config = dict(
    n_layer=11,
    n_head=8,
    d_mlp=1344,
    norm_place='pre',
    norm_eps=1e-06,
    init_std_up=0.0186,
    init_std_down=0.00244,
)
Each number is 200 + 20 x the weight over the matrix's rms, rounded and kept within 0 to 999. Layers, rows and columns count from 0.

# layer 5 MLP gate, 1344x512, rms 0.0182, rows 257-328, columns 352-383
146,198,197,225,162,205,190,193,178,219,159,191,180,207,232,198,216,228,187,209,203,167,219,198,219,191,197,203,185,207,209,190
212,201,185,155,189,220,204,179,197,234,207,185,219,225,227,182,196,209,202,216,209,195,185,228,229,194,199,205,197,224,229,190
221,224,228,205,210,190,203,200,205,210,188,219,184,230,193,195,195,204,207,183,203,168,204,153,209,214,221,178,184,192,224,201
197,188,198,268,201,180,194,160,184,200,177,172,200,234,197,230,217,193,191,255,207,177,212,206,213,204,236,200,199,164,168,205
221,169,178,193,186,189,174,205,260,208,183,201,174,219,176,216,177,179,202,197,211,182,191,194,184,202,205,185,195,194,170,208
225,185,194,211,214,178,215,223,184,208,173,172,191,208,193,207,193,191,225,210,205,194,201,200,205,170,214,226,206,213,202,197
234,202,181,185,212,205,189,174,154,206,174,231,224,209,203,219,170,167,216,210,214,220,178,187,210,150,198,178,191,227,200,232
241,218,172,177,235,184,175,226,201,175,186,171,196,179,236,149,209,178,180,201,189,173,195,237,172,210,187,184,194,198,212,172
197,194,155,220,250,199,201,216,185,192,197,186,207,167,211,167,170,187,215,181,201,205,220,187,196,215,186,208,155,213,220,185
207,189,198,158,189,201,217,180,167,220,173,209,199,191,172,178,231,209,163,212,177,231,222,194,171,173,183,196,172,213,200,189
213,200,176,171,206,185,198,210,194,221,176,226,200,206,207,208,183,201,243,203,156,227,204,198,221,187,230,190,214,205,199,207
195,202,196,181,237,196,161,163,231,195,198,186,230,202,218,175,212,194,190,217,219,202,179,188,184,127,177,200,206,182,216,199
195,200,182,190,161,194,216,181,220,226,179,210,175,177,212,192,203,158,188,198,166,210,225,203,187,187,194,191,173,205,200,237
204,185,192,225,234,190,200,216,218,167,179,187,172,205,222,227,203,183,277,227,182,194,197,193,194,208,152,204,179,240,227,206
225,181,177,212,214,195,165,188,175,212,197,195,213,190,212,145,213,215,206,186,175,225,180,191,227,224,199,188,211,232,188,210
227,212,193,154,211,197,185,214,198,206,214,191,173,231,194,225,199,199,245,189,158,213,166,181,151,200,208,171,156,222,203,224
195,259,197,181,200,173,187,194,176,193,200,214,176,208,202,192,220,185,202,237,201,218,235,211,208,202,204,171,205,179,231,234
211,198,225,207,226,191,219,159,216,202,253,185,182,193,207,227,182,213,183,198,197,221,164,185,202,232,180,197,208,217,181,198
247,214,194,179,209,222,157,187,225,228,192,201,227,212,198,224,196,185,215,181,160,198,159,169,238,204,205,216,217,194,193,199
189,190,197,181,182,195,240,198,230,181,185,215,165,201,213,225,189,221,194,201,198,198,190,190,205,199,165,196,167,161,195,205
209,222,199,207,234,189,209,236,223,200,213,211,147,194,226,241,218,225,212,218,198,176,177,200,203,198,220,188,167,185,171,180
188,220,219,206,208,196,190,185,188,236,184,195,239,196,182,138,209,215,208,219,208,184,223,202,205,164,213,225,182,179,194,211
158,210,184,229,192,188,210,183,199,178,208,216,184,182,224,192,251,173,198,168,229,197,193,194,209,213,200,171,169,208,202,225
203,201,197,174,216,185,192,190,211,201,198,196,208,229,203,180,223,201,207,152,225,206,204,172,241,204,237,211,220,230,201,199
216,203,212,236,209,186,197,230,203,208,238,221,196,191,222,211,182,244,168,204,206,145,223,204,232,199,226,183,191,211,188,199
210,236,186,207,215,173,179,192,192,220,192,228,183,241,176,206,224,190,181,213,217,197,192,199,195,195,171,194,212,189,209,217
227,216,204,200,231,194,221,195,195,248,240,226,182,191,211,208,182,198,217,227,187,209,179,201,212,203,229,151,204,211,234,185
153,196,204,185,207,164,192,198,173,227,215,192,204,173,232,162,212,206,184,165,180,197,230,197,200,183,224,194,207,188,191,229
208,216,186,229,172,195,226,192,223,202,194,192,177,201,242,218,173,190,214,205,195,189,184,208,220,191,164,216,198,190,209,202
199,238,251,186,215,168,203,178,214,222,209,205,199,206,220,180,214,171,200,212,206,168,211,194,185,200,178,180,179,200,195,230
186,190,226,205,169,188,205,214,216,242,181,205,185,220,209,188,227,230,225,200,219,184,168,216,168,196,177,196,204,186,168,225
212,233,183,192,179,215,202,169,228,225,161,217,216,178,195,204,229,198,196,215,186,177,198,194,215,237,218,189,223,223,202,240
211,214,195,197,174,178,193,193,204,182,178,189,193,165,233,210,207,184,188,183,179,185,228,180,190,158,182,195,172,220,211,175
227,196,228,192,228,175,184,213,175,219,202,197,192,234,206,209,179,184,209,218,182,199,224,184,200,195,202,219,160,204,191,196
209,181,211,216,216,184,174,161,204,197,212,228,218,216,176,180,173,192,188,208,184,212,203,179,203,166,226,218,222,185,184,202
163,189,175,188,189,184,211,204,200,185,208,192,177,221,258,180,226,178,196,175,211,181,202,194,205,195,196,183,208,184,181,171
230,197,220,207,204,200,212,188,205,183,197,236,204,181,193,215,212,208,196,177,221,227,185,192,169,217,188,167,191,202,220,209
191,215,191,214,187,170,195,205,189,206,190,201,171,199,215,222,206,185,200,223,169,223,175,163,219,210,248,217,183,201,173,200
190,205,200,178,202,194,169,181,207,178,221,220,184,201,195,231,202,195,191,205,169,212,201,204,196,198,217,197,172,228,204,215
197,231,235,212,223,216,187,187,193,188,199,185,210,210,213,176,222,191,190,199,199,195,196,189,229,208,225,196,197,185,197,209
204,228,192,219,224,195,207,162,202,206,187,184,163,171,182,203,189,188,225,186,207,173,173,204,156,193,224,200,161,189,248,214
175,211,188,164,191,176,215,186,215,197,202,197,142,175,204,173,197,156,226,182,191,228,197,217,196,172,210,175,186,218,205,225
232,208,194,199,211,167,179,165,199,217,185,198,216,209,198,233,191,198,191,182,221,209,202,190,202,210,193,207,165,188,185,197
214,221,162,203,187,190,200,208,190,195,181,167,188,236,214,220,195,186,201,247,155,190,196,164,196,189,228,185,182,202,171,194
154,200,189,223,195,175,204,212,213,236,174,182,214,195,218,177,191,159,214,174,227,180,195,224,197,196,227,175,164,194,190,211
155,204,205,199,194,185,195,192,194,242,224,225,191,204,185,209,179,193,219,189,214,191,206,211,198,191,180,149,169,219,212,210
249,195,227,215,177,184,171,212,188,218,194,213,214,191,223,185,194,178,178,191,168,221,166,178,214,215,208,188,180,218,205,201
184,217,220,190,221,189,229,207,217,198,222,213,190,195,202,209,204,202,227,198,203,211,243,202,213,212,209,211,194,231,174,201
219,217,179,183,249,191,185,167,196,218,191,221,171,183,174,213,232,177,166,224,196,208,208,145,215,181,168,218,188,244,198,225
166,188,211,207,216,226,204,201,186,203,187,207,197,199,196,201,190,202,196,206,212,195,189,189,207,182,214,201,158,229,213,211
223,215,219,175,191,201,203,199,202,247,208,207,183,222,212,232,213,207,186,232,235,194,194,197,198,202,217,214,198,203,197,208
191,198,231,179,210,209,202,236,215,227,161,231,198,211,188,207,191,199,216,225,205,176,194,205,205,186,209,231,198,175,142,186
167,224,200,164,236,197,157,201,212,195,155,202,204,174,202,190,205,174,198,186,203,165,180,186,188,199,203,174,177,206,188,192
199,210,201,202,206,196,218,181,157,199,198,162,197,187,181,192,241,179,188,161,182,241,179,214,210,202,201,182,207,209,169,193
219,197,215,156,169,174,240,211,197,243,178,177,216,204,246,231,187,174,194,215,200,171,207,184,162,169,193,191,216,212,194,237
207,196,221,172,184,189,175,181,189,244,225,188,201,192,202,188,197,216,207,195,201,194,209,194,208,222,185,242,163,235,195,188
228,215,189,198,210,173,178,214,203,202,195,189,201,189,202,222,185,168,221,168,192,183,216,170,197,222,194,186,193,208,211,195
199,196,213,202,192,177,194,197,201,228,187,176,174,188,213,226,200,207,223,233,192,202,215,213,215,188,212,208,178,229,184,224
197,195,197,171,215,191,179,168,231,192,159,180,205,195,203,215,207,215,231,188,197,223,171,201,193,182,189,190,216,176,210,182
207,192,171,189,233,216,162,188,184,182,204,177,184,166,235,157,226,196,184,177,173,185,192,199,197,192,210,176,190,214,206,195
205,228,176,207,188,201,148,219,227,200,201,167,182,221,204,216,206,218,193,214,200,198,190,185,213,203,199,189,215,217,212,247
216,188,198,186,199,193,221,214,189,241,151,209,213,203,195,218,159,199,211,179,200,175,169,193,182,146,188,176,218,209,190,200
194,212,208,208,204,227,209,198,165,204,196,215,219,214,196,175,190,165,218,219,220,144,199,205,183,166,261,164,223,199,205,168
172,198,203,210,182,223,194,184,183,207,179,200,185,190,187,201,224,217,178,221,162,220,249,221,177,147,207,182,186,178,195,194
230,245,252,181,194,214,188,199,217,194,209,240,198,186,213,176,226,195,195,217,214,190,171,203,185,222,225,191,165,194,230,210
213,237,230,232,198,161,226,216,215,227,204,217,185,182,214,179,167,202,212,207,211,212,174,176,257,162,185,178,197,198,187,190
240,219,207,226,203,202,210,206,227,209,209,178,192,226,204,209,247,185,197,222,206,225,203,204,179,210,205,200,204,192,183,256
235,224,164,214,215,203,173,202,196,181,210,188,208,176,233,192,170,204,202,194,190,229,216,160,201,232,235,184,189,176,204,169
225,206,199,186,199,210,251,187,233,205,218,178,181,177,231,224,195,200,182,222,212,215,190,177,213,186,200,212,171,204,197,186
227,225,186,202,179,175,167,156,214,230,169,183,199,207,200,204,206,202,237,204,169,200,210,180,168,211,198,173,216,186,190,184
212,213,138,200,228,169,202,184,206,208,179,201,172,185,166,186,237,192,210,193,158,186,210,181,191,185,229,220,183,189,195,218
215,181,179,189,189,203,217,211,226,200,208,204,187,168,208,206,186,173,213,192,197,198,197,183,184,208,167,216,229,197,224,203
# layer 5 MLP up, 1344x512, rms 0.0186, rows 257-327, columns 352-383
228,177,192,178,194,214,206,196,198,200,223,186,244,188,201,195,184,201,211,173,204,225,177,213,193,178,169,183,207,214,193,189
201,228,183,224,175,177,206,229,208,213,177,218,176,182,226,162,206,192,193,231,215,201,214,211,174,196,201,170,186,198,214,219
199,203,139,190,195,207,222,185,215,181,212,164,212,192,211,189,236,208,180,194,203,235,227,217,201,175,184,210,193,218,180,200
183,176,216,228,211,207,208,200,248,209,185,170,210,165,200,210,190,223,212,176,187,261,183,163,193,194,194,220,214,199,195,166
209,181,213,190,176,203,212,188,263,185,149,218,184,226,191,201,173,215,198,202,214,159,197,180,220,181,181,222,179,174,216,214
209,209,221,195,193,178,219,233,224,206,203,171,200,196,187,211,206,176,224,208,192,166,206,209,216,172,174,196,209,184,202,222
223,208,170,207,209,186,217,243,168,205,205,205,206,183,190,196,208,174,173,177,216,199,229,200,191,219,209,197,252,213,182,210
154,177,185,211,170,170,231,196,224,172,171,220,189,218,237,177,176,196,241,208,243,143,206,208,213,207,162,231,185,245,185,218
219,201,173,234,195,179,181,210,191,165,208,164,196,182,205,219,171,211,178,198,198,203,203,202,202,202,210,215,192,190,224,211
194,205,219,191,212,237,229,207,191,200,205,192,198,223,212,193,196,234,211,231,180,210,207,202,191,225,237,182,193,192,168,208
229,219,214,154,201,196,200,226,194,241,174,208,212,237,169,177,191,189,198,219,176,215,208,205,174,161,184,177,206,184,186,210
156,192,211,213,161,218,242,189,181,172,146,199,174,213,196,225,213,254,144,194,201,168,220,199,208,214,219,205,194,169,196,200
217,180,200,164,219,220,173,161,209,207,196,183,209,208,216,204,178,184,190,209,203,206,201,204,192,192,182,210,173,251,216,195
220,224,204,209,214,201,186,206,175,218,207,214,208,242,193,212,244,181,199,215,170,175,224,218,186,205,201,176,192,219,216,200
216,194,196,162,189,175,208,196,206,193,215,207,214,161,204,190,210,196,192,186,213,189,204,197,226,205,188,230,219,201,219,198
182,193,184,243,206,167,223,199,207,216,206,234,191,202,238,189,198,171,184,198,241,206,202,205,221,210,218,215,212,213,218,204
211,196,163,219,191,188,225,205,199,190,211,157,213,200,179,192,204,218,203,165,244,179,183,180,192,156,204,216,194,203,175,195
187,191,223,176,162,171,215,213,229,216,192,199,186,197,184,204,216,217,176,158,177,234,203,178,169,202,153,198,181,153,234,170
207,176,210,211,223,187,192,209,200,185,229,182,220,189,210,179,203,213,200,182,182,229,202,189,190,215,207,199,192,210,197,179
206,192,168,193,181,171,180,198,142,189,236,203,218,187,229,190,235,187,203,212,228,197,195,231,232,192,205,189,176,210,208,165
262,191,188,200,189,209,198,201,229,192,183,181,227,187,217,206,217,194,174,198,178,212,196,168,172,219,194,182,237,211,215,234
163,179,201,204,209,210,196,217,179,189,211,186,190,208,186,155,203,181,222,222,179,175,191,182,226,219,166,216,242,187,170,184
180,210,214,217,184,213,165,192,196,214,215,188,191,203,219,184,185,158,206,182,184,220,222,198,216,216,191,190,176,224,215,259
203,208,173,158,243,233,162,211,183,189,195,175,224,189,215,197,206,168,214,229,185,199,186,197,179,153,199,189,179,259,205,179
240,212,200,235,184,192,234,198,210,208,200,198,178,189,213,195,174,174,222,218,210,180,195,198,226,217,197,182,203,187,182,218
203,192,188,202,206,192,206,164,185,193,177,178,196,216,189,229,207,177,225,236,223,216,197,201,210,229,187,163,197,163,212,221
185,199,214,177,184,185,185,209,183,221,188,214,233,214,218,211,201,208,205,211,210,224,219,185,212,217,225,176,219,212,231,174
197,193,201,237,211,196,199,208,197,177,205,194,190,194,183,171,190,177,231,181,216,177,185,208,195,185,186,170,187,189,237,229
187,226,183,189,199,191,190,165,183,208,210,207,186,213,202,198,189,200,175,187,194,202,179,196,203,202,166,186,188,222,224,220
169,222,202,198,212,174,182,198,162,217,220,196,180,183,208,213,206,194,192,205,210,192,204,223,178,219,200,196,201,229,180,198
193,216,209,224,172,191,174,195,185,187,198,207,187,216,183,212,205,196,195,198,219,228,206,197,192,196,209,230,207,184,208,209
185,208,195,192,182,198,208,215,158,216,229,182,218,196,203,211,177,226,195,196,192,225,195,204,153,193,207,155,175,210,214,179
205,214,187,205,221,196,203,188,190,170,191,231,218,221,212,195,197,217,228,196,191,170,211,181,212,175,201,190,182,202,217,196
198,187,188,196,174,181,262,175,164,227,213,196,205,194,218,209,235,182,190,206,194,211,211,173,147,194,195,178,183,232,223,182
209,203,208,214,221,206,245,222,177,217,205,206,198,212,161,203,202,200,233,172,181,223,227,187,185,235,235,181,212,178,207,198
206,218,244,220,215,211,171,219,202,189,156,185,187,172,213,219,195,190,189,175,177,217,161,179,211,182,235,173,222,174,209,187
217,207,197,212,210,208,224,190,187,183,176,179,179,205,201,179,254,194,179,228,214,230,200,205,173,192,214,213,224,199,176,192
194,208,211,199,209,243,194,192,227,175,231,180,241,211,225,216,190,190,232,127,220,202,213,227,219,219,212,210,216,243,228,198
189,219,175,185,173,187,216,218,181,199,188,173,168,197,214,233,204,187,175,226,217,199,158,197,247,159,175,229,195,193,199,209
191,207,185,190,193,180,193,184,205,198,170,206,193,184,224,178,178,190,205,200,216,240,194,191,212,217,191,228,231,222,192,198
247,225,187,212,207,188,219,188,204,214,222,207,167,223,213,209,208,193,207,230,172,200,237,177,171,209,216,170,186,196,201,202
170,191,207,202,195,178,236,224,225,203,198,227,141,172,189,166,193,167,230,197,203,192,172,223,195,157,179,195,151,183,188,177
218,207,223,193,171,178,176,217,200,220,191,203,212,234,213,203,157,220,238,214,242,177,201,227,178,185,233,201,179,200,200,222
216,200,194,190,209,217,204,203,199,214,183,178,225,230,207,193,193,212,201,214,187,194,172,202,212,211,231,201,226,205,203,171
195,211,174,159,210,211,197,209,185,214,193,229,193,182,213,189,215,206,207,238,206,215,214,191,204,202,176,160,203,213,211,178
198,196,212,192,217,185,186,197,208,213,213,195,162,181,231,151,226,212,212,209,212,198,220,170,187,210,170,214,128,210,218,189
171,188,205,208,219,209,223,187,183,216,207,184,176,226,185,204,200,211,210,203,178,203,183,239,197,187,167,219,172,227,215,202
208,200,181,207,156,199,173,226,209,194,206,158,175,199,210,210,226,182,164,230,203,188,183,184,161,198,236,198,197,185,227,233
216,196,223,199,177,183,194,193,180,203,206,202,216,181,188,190,190,187,227,225,196,173,202,170,183,187,227,205,167,180,206,208
196,235,189,206,207,201,202,193,192,190,179,175,204,219,179,197,206,207,210,201,185,216,178,218,214,191,170,207,198,191,210,196
195,136,198,195,202,216,188,220,191,221,196,209,222,204,198,213,190,202,204,203,219,211,212,226,198,215,201,203,214,199,171,169
158,211,206,132,181,217,199,189,204,206,225,208,184,222,222,203,182,202,208,170,204,193,201,217,211,200,211,217,207,221,179,204
225,189,191,192,197,180,208,206,194,193,182,178,187,218,195,211,227,197,149,203,167,196,206,176,196,189,188,186,195,186,192,195
186,150,179,193,184,193,181,203,169,174,227,165,244,210,209,200,206,203,198,140,212,240,168,226,212,214,224,209,210,231,183,190
185,203,234,187,220,197,197,167,165,182,200,196,177,228,201,202,193,183,200,223,196,182,168,206,221,187,157,251,209,211,188,176
157,192,204,213,179,227,211,198,181,183,225,199,225,203,167,204,200,214,214,198,215,199,231,214,200,221,170,199,206,234,184,183
213,178,195,173,195,214,235,214,181,183,210,174,233,230,160,213,250,176,187,235,226,207,188,209,197,207,220,200,173,191,178,192
188,213,223,194,225,219,210,234,224,185,210,226,204,209,171,176,194,224,219,186,232,228,215,184,202,227,211,200,214,202,200,219
189,196,187,199,198,222,213,184,168,201,190,226,217,228,198,201,212,216,190,210,206,230,228,195,184,172,219,201,209,191,200,207
197,211,217,176,208,198,224,208,219,225,200,209,213,191,184,223,162,179,202,176,181,215,201,189,208,185,225,205,213,197,208,183
223,188,228,204,196,210,191,211,224,199,173,178,212,190,191,212,200,190,190,235,196,205,184,197,226,216,166,199,232,156,182,179
169,183,199,240,203,201,213,202,184,203,202,179,211,179,206,215,219,187,197,229,235,216,214,198,183,204,179,215,197,188,204,214
204,184,186,206,189,189,184,177,222,228,184,207,210,208,176,217,193,185,177,213,213,221,180,199,184,188,210,244,191,200,214,215
200,226,190,202,210,197,201,163,198,192,181,218,210,216,214,191,195,197,214,191,203,218,150,173,220,172,210,192,226,210,199,188
193,208,193,234,228,205,166,207,193,219,204,202,244,226,227,196,216,212,209,191,211,176,198,225,215,198,198,215,221,164,218,206
182,204,186,203,215,204,209,189,180,204,191,233,171,240,202,200,211,229,212,147,177,202,232,199,173,212,204,211,180,215,215,208
175,188,218,178,192,201,168,210,180,181,210,202,184,197,232,196,204,247,221,190,176,191,227,201,190,243,249,187,197,223,190,235
231,160,183,193,206,209,230,191,202,188,228,219,231,206,216,178,186,197,203,213,185,160,207,217,184,214,166,197,201,209,204,236
195,227,217,188,204,205,172,228,201,193,182,192,206,216,215,202,243,206,207,213,182,177,204,217,217,196,219,222,187,185,185,219
186,250,208,194,191,176,184,200,177,180,163,174,186,222,189,221,205,216,179,193,193,214,194,204,241,181,254,220,182,220,189,201
205,203,183,223,151,225,193,193,215,204,187,202,216,237,246,227,195,193,164,206,213,181,166,208,188,181,180,210,191,175,210,205
# layer 5 MLP down (transposed), 1344x512, rms 0.0165, rows 257-327, columns 352-383
194,182,187,206,192,202,190,229,220,215,206,225,218,206,207,184,200,228,211,204,192,189,191,194,160,208,206,203,213,218,202,220
184,193,214,190,218,199,196,194,194,199,205,191,239,208,187,232,198,205,205,184,199,183,193,205,235,211,194,206,198,215,203,198
206,185,195,191,192,209,224,215,198,192,216,208,169,233,194,193,202,211,183,209,183,195,238,201,199,232,198,204,210,196,199,211
182,222,172,167,186,247,214,223,161,196,190,231,178,204,198,187,248,194,198,222,189,142,207,197,178,188,202,171,189,200,221,233
164,214,195,185,219,207,228,201,146,212,224,184,213,182,232,181,214,211,184,204,193,218,207,214,195,215,195,190,193,181,197,172
205,203,173,192,222,202,191,184,187,204,212,208,204,209,211,188,211,215,228,173,223,233,206,192,216,210,184,193,198,217,241,190
189,183,178,189,203,221,169,201,196,215,197,170,183,222,232,199,223,209,191,209,215,207,183,204,192,190,199,161,173,195,201,219
210,216,223,228,182,182,190,198,191,200,206,192,170,227,181,225,218,214,239,206,226,191,194,170,203,200,189,151,222,234,172,224
185,193,193,199,181,184,227,183,208,239,200,183,167,213,238,197,186,196,214,203,169,185,190,218,146,216,218,166,206,209,165,194
207,198,220,218,176,154,197,212,230,194,212,179,196,213,214,223,197,192,213,183,198,206,250,198,154,223,192,238,204,194,171,199
193,190,187,221,197,209,206,173,220,204,204,184,230,240,168,185,206,192,172,183,197,192,226,205,193,218,164,173,222,235,197,198
193,201,176,219,176,229,178,182,215,170,211,219,202,179,222,203,212,185,255,161,188,199,196,220,198,227,201,188,210,215,204,199
181,203,210,172,223,183,209,183,191,166,201,178,210,195,184,196,204,223,202,182,193,155,211,216,242,194,182,201,222,172,193,198
165,199,206,235,238,168,170,198,204,161,236,197,200,191,220,209,196,189,204,171,234,208,235,150,199,209,196,188,206,208,184,210
216,215,186,236,194,191,167,190,166,203,218,192,181,214,178,211,180,222,227,219,200,184,178,186,218,216,210,181,200,206,203,197
191,186,204,163,209,209,213,220,204,219,189,213,183,223,225,198,180,226,234,211,171,225,184,208,176,203,213,193,190,197,175,196
198,189,183,206,212,171,193,196,180,192,192,202,187,213,174,204,220,183,230,168,213,181,228,229,163,192,215,183,198,196,184,179
215,234,181,203,138,214,182,182,185,199,184,226,228,196,192,177,200,204,228,201,233,158,206,248,215,185,206,184,165,225,216,193
194,212,205,213,196,195,214,196,188,195,209,215,198,185,211,182,220,198,219,206,195,207,208,235,200,178,227,210,199,186,196,209
219,203,220,188,201,191,186,185,239,187,155,186,172,221,193,198,169,203,218,212,196,229,181,196,200,217,227,183,229,202,167,229
198,198,176,215,201,193,218,252,205,176,195,188,195,193,193,195,199,247,189,193,168,202,221,196,185,198,185,213,249,175,170,200
244,225,195,240,211,199,170,208,224,178,176,209,169,185,218,232,224,161,192,178,221,233,184,196,202,176,243,157,214,209,230,246
178,189,197,182,211,207,199,218,229,250,181,193,192,197,181,199,227,224,184,200,195,182,178,206,260,178,201,191,180,195,183,234
185,209,214,220,222,184,188,194,196,193,183,203,190,214,199,190,214,201,194,188,237,170,214,206,204,226,204,223,198,213,196,220
185,185,206,205,236,203,179,214,202,182,230,198,208,174,203,204,207,229,171,190,189,227,178,217,166,164,200,233,180,223,212,180
181,188,218,187,224,203,220,207,226,157,207,184,181,211,162,226,223,196,241,189,231,185,234,183,209,211,234,215,199,181,221,191
234,160,199,158,202,183,208,176,225,153,197,192,205,219,158,192,183,217,161,208,199,149,175,199,213,185,206,187,182,168,192,171
169,178,195,180,199,172,195,226,202,208,226,199,196,172,231,170,220,238,202,198,196,196,187,222,186,187,213,205,191,170,233,197
179,193,212,198,167,215,192,212,226,205,178,180,199,207,200,192,233,198,202,204,217,218,220,177,193,208,202,210,192,193,195,200
222,186,208,230,187,199,199,172,200,189,210,217,188,207,186,189,172,184,203,203,231,194,190,171,203,188,216,220,226,209,262,192
226,219,177,202,214,194,235,199,231,205,195,202,197,169,196,163,190,169,200,180,187,225,182,197,221,194,191,175,210,210,204,170
218,215,185,220,238,190,181,178,169,221,209,233,186,225,232,182,215,192,199,205,228,208,202,187,229,196,168,204,228,196,186,180
231,180,196,192,210,163,222,187,210,207,192,220,240,198,206,211,192,222,207,205,176,178,164,181,202,187,253,213,201,207,211,205
198,220,211,188,178,174,163,224,165,206,214,170,185,223,202,190,172,207,225,206,214,206,193,222,211,218,207,221,177,166,201,197
231,203,224,203,167,187,176,230,243,226,209,192,200,206,221,190,229,197,179,194,202,187,184,192,215,182,201,221,193,192,179,200
227,172,181,200,220,191,195,198,249,208,173,210,221,217,183,209,146,214,237,210,165,254,214,196,202,205,167,164,201,248,202,230
211,202,160,200,174,183,187,230,243,230,168,212,217,179,167,215,208,190,220,183,187,197,209,197,212,217,206,221,205,173,170,251
184,199,194,220,204,194,178,205,179,226,163,194,189,214,205,221,233,211,225,210,151,237,184,189,193,207,230,234,201,188,180,175
203,231,192,201,198,221,214,187,225,192,184,202,217,208,199,156,191,211,201,199,201,183,196,192,195,255,219,184,234,194,210,195
175,225,214,198,201,167,229,235,171,207,202,195,197,184,181,186,209,220,236,197,232,218,235,227,177,214,209,162,179,172,194,199
152,208,206,193,188,173,215,181,202,195,192,224,232,197,201,162,184,193,199,139,229,172,156,218,222,172,189,205,168,171,190,220
186,192,201,217,186,170,223,198,183,213,201,182,207,179,227,180,196,197,223,181,207,164,169,197,185,216,175,177,186,209,179,223
214,175,237,153,209,184,235,189,216,233,198,237,202,185,197,197,206,220,184,170,201,235,206,174,197,185,223,213,186,225,190,188
194,211,235,223,205,211,181,209,154,153,187,212,192,168,205,220,184,173,206,189,202,218,214,200,211,189,175,222,191,193,221,189
194,207,226,229,196,204,176,196,233,254,189,216,161,236,221,225,218,196,198,187,174,204,182,237,184,209,180,172,215,156,196,223
208,182,213,188,199,204,197,214,205,207,205,192,218,212,196,229,187,184,197,212,189,177,169,183,177,196,183,167,250,194,216,234
227,225,210,201,173,182,206,177,212,227,173,218,235,177,188,196,204,210,154,181,191,192,196,206,183,214,237,228,226,189,195,199
169,240,210,211,176,192,216,229,220,209,250,207,198,193,197,218,236,227,211,191,200,217,213,190,146,215,211,207,196,209,197,197
210,164,196,181,170,224,203,213,218,197,212,207,158,161,180,203,222,173,182,184,207,179,168,208,197,207,207,252,209,203,192,185
167,177,186,209,196,224,211,167,200,219,216,203,214,203,202,196,189,214,190,205,198,179,196,203,217,209,228,165,173,238,218,195
196,235,213,206,181,153,203,193,186,212,192,171,182,214,201,178,216,223,201,191,187,199,201,200,211,182,172,193,181,197,207,200
244,201,180,251,221,201,193,173,185,194,174,181,205,184,184,195,209,205,198,200,227,211,201,211,203,201,183,177,211,186,216,196
169,194,240,207,225,203,196,192,189,188,166,188,207,178,197,209,175,188,190,196,173,168,188,181,184,244,225,193,179,176,189,226
208,198,183,158,214,158,209,219,197,195,181,242,205,194,197,215,176,203,210,231,196,210,187,165,212,207,206,196,198,169,231,191
209,213,179,219,186,199,187,217,252,177,203,219,205,188,169,205,186,190,180,215,182,223,224,198,204,179,192,156,234,198,191,233
193,241,169,218,246,202,207,180,200,184,204,203,202,212,208,207,163,184,150,184,206,184,183,201,220,173,208,145,230,167,222,217
197,214,179,208,198,206,220,228,195,222,211,195,186,192,210,171,191,192,207,195,216,210,188,226,200,175,201,194,201,188,178,238
200,171,223,171,211,221,207,188,218,166,201,195,228,196,245,196,213,205,190,205,210,196,201,171,197,241,189,172,204,194,185,205
183,208,204,194,233,192,157,194,198,186,187,163,174,184,199,217,232,234,215,207,196,211,163,207,188,248,186,193,177,182,202,212
181,198,156,214,209,213,219,226,204,196,199,211,217,184,202,219,197,174,202,209,234,231,205,199,198,199,187,210,180,204,159,208
209,190,217,182,235,200,237,193,194,186,202,223,220,175,211,200,193,164,208,205,214,201,199,215,204,212,211,191,201,202,151,154
202,219,172,180,172,193,168,164,206,217,185,216,178,191,206,170,187,199,163,174,193,195,203,212,205,222,212,182,201,182,227,213
177,229,178,200,197,182,190,189,197,186,188,194,202,172,175,200,183,217,194,205,178,198,216,214,162,202,198,176,163,199,175,185
193,209,233,199,207,230,179,219,198,155,215,206,181,150,175,184,201,196,160,195,182,172,240,256,177,189,194,185,176,206,203,215
195,198,205,204,177,226,178,230,211,203,174,194,195,190,196,196,202,221,196,179,183,210,216,212,207,185,187,201,205,191,212,244
197,201,203,163,181,186,204,220,196,241,206,182,207,180,192,180,197,192,214,205,205,180,195,189,218,188,177,210,189,213,229,182
217,207,186,222,186,193,211,202,221,215,224,220,184,192,191,210,185,174,194,203,222,228,165,187,185,176,193,208,172,179,210,199
189,203,195,193,248,185,222,206,200,222,204,171,240,182,215,184,178,203,220,159,222,232,199,178,183,226,255,212,195,200,201,166
210,214,199,215,211,268,214,163,222,213,184,177,181,202,183,190,164,228,185,190,196,195,162,183,214,182,219,176,139,201,222,211
189,200,221,194,196,203,189,193,192,213,200,142,210,178,204,193,168,178,260,196,212,238,201,218,224,222,215,178,190,246,237,208
220,228,156,176,191,194,161,235,201,228,164,215,196,202,191,184,219,204,232,206,204,155,184,168,200,212,220,206,213,170,204,219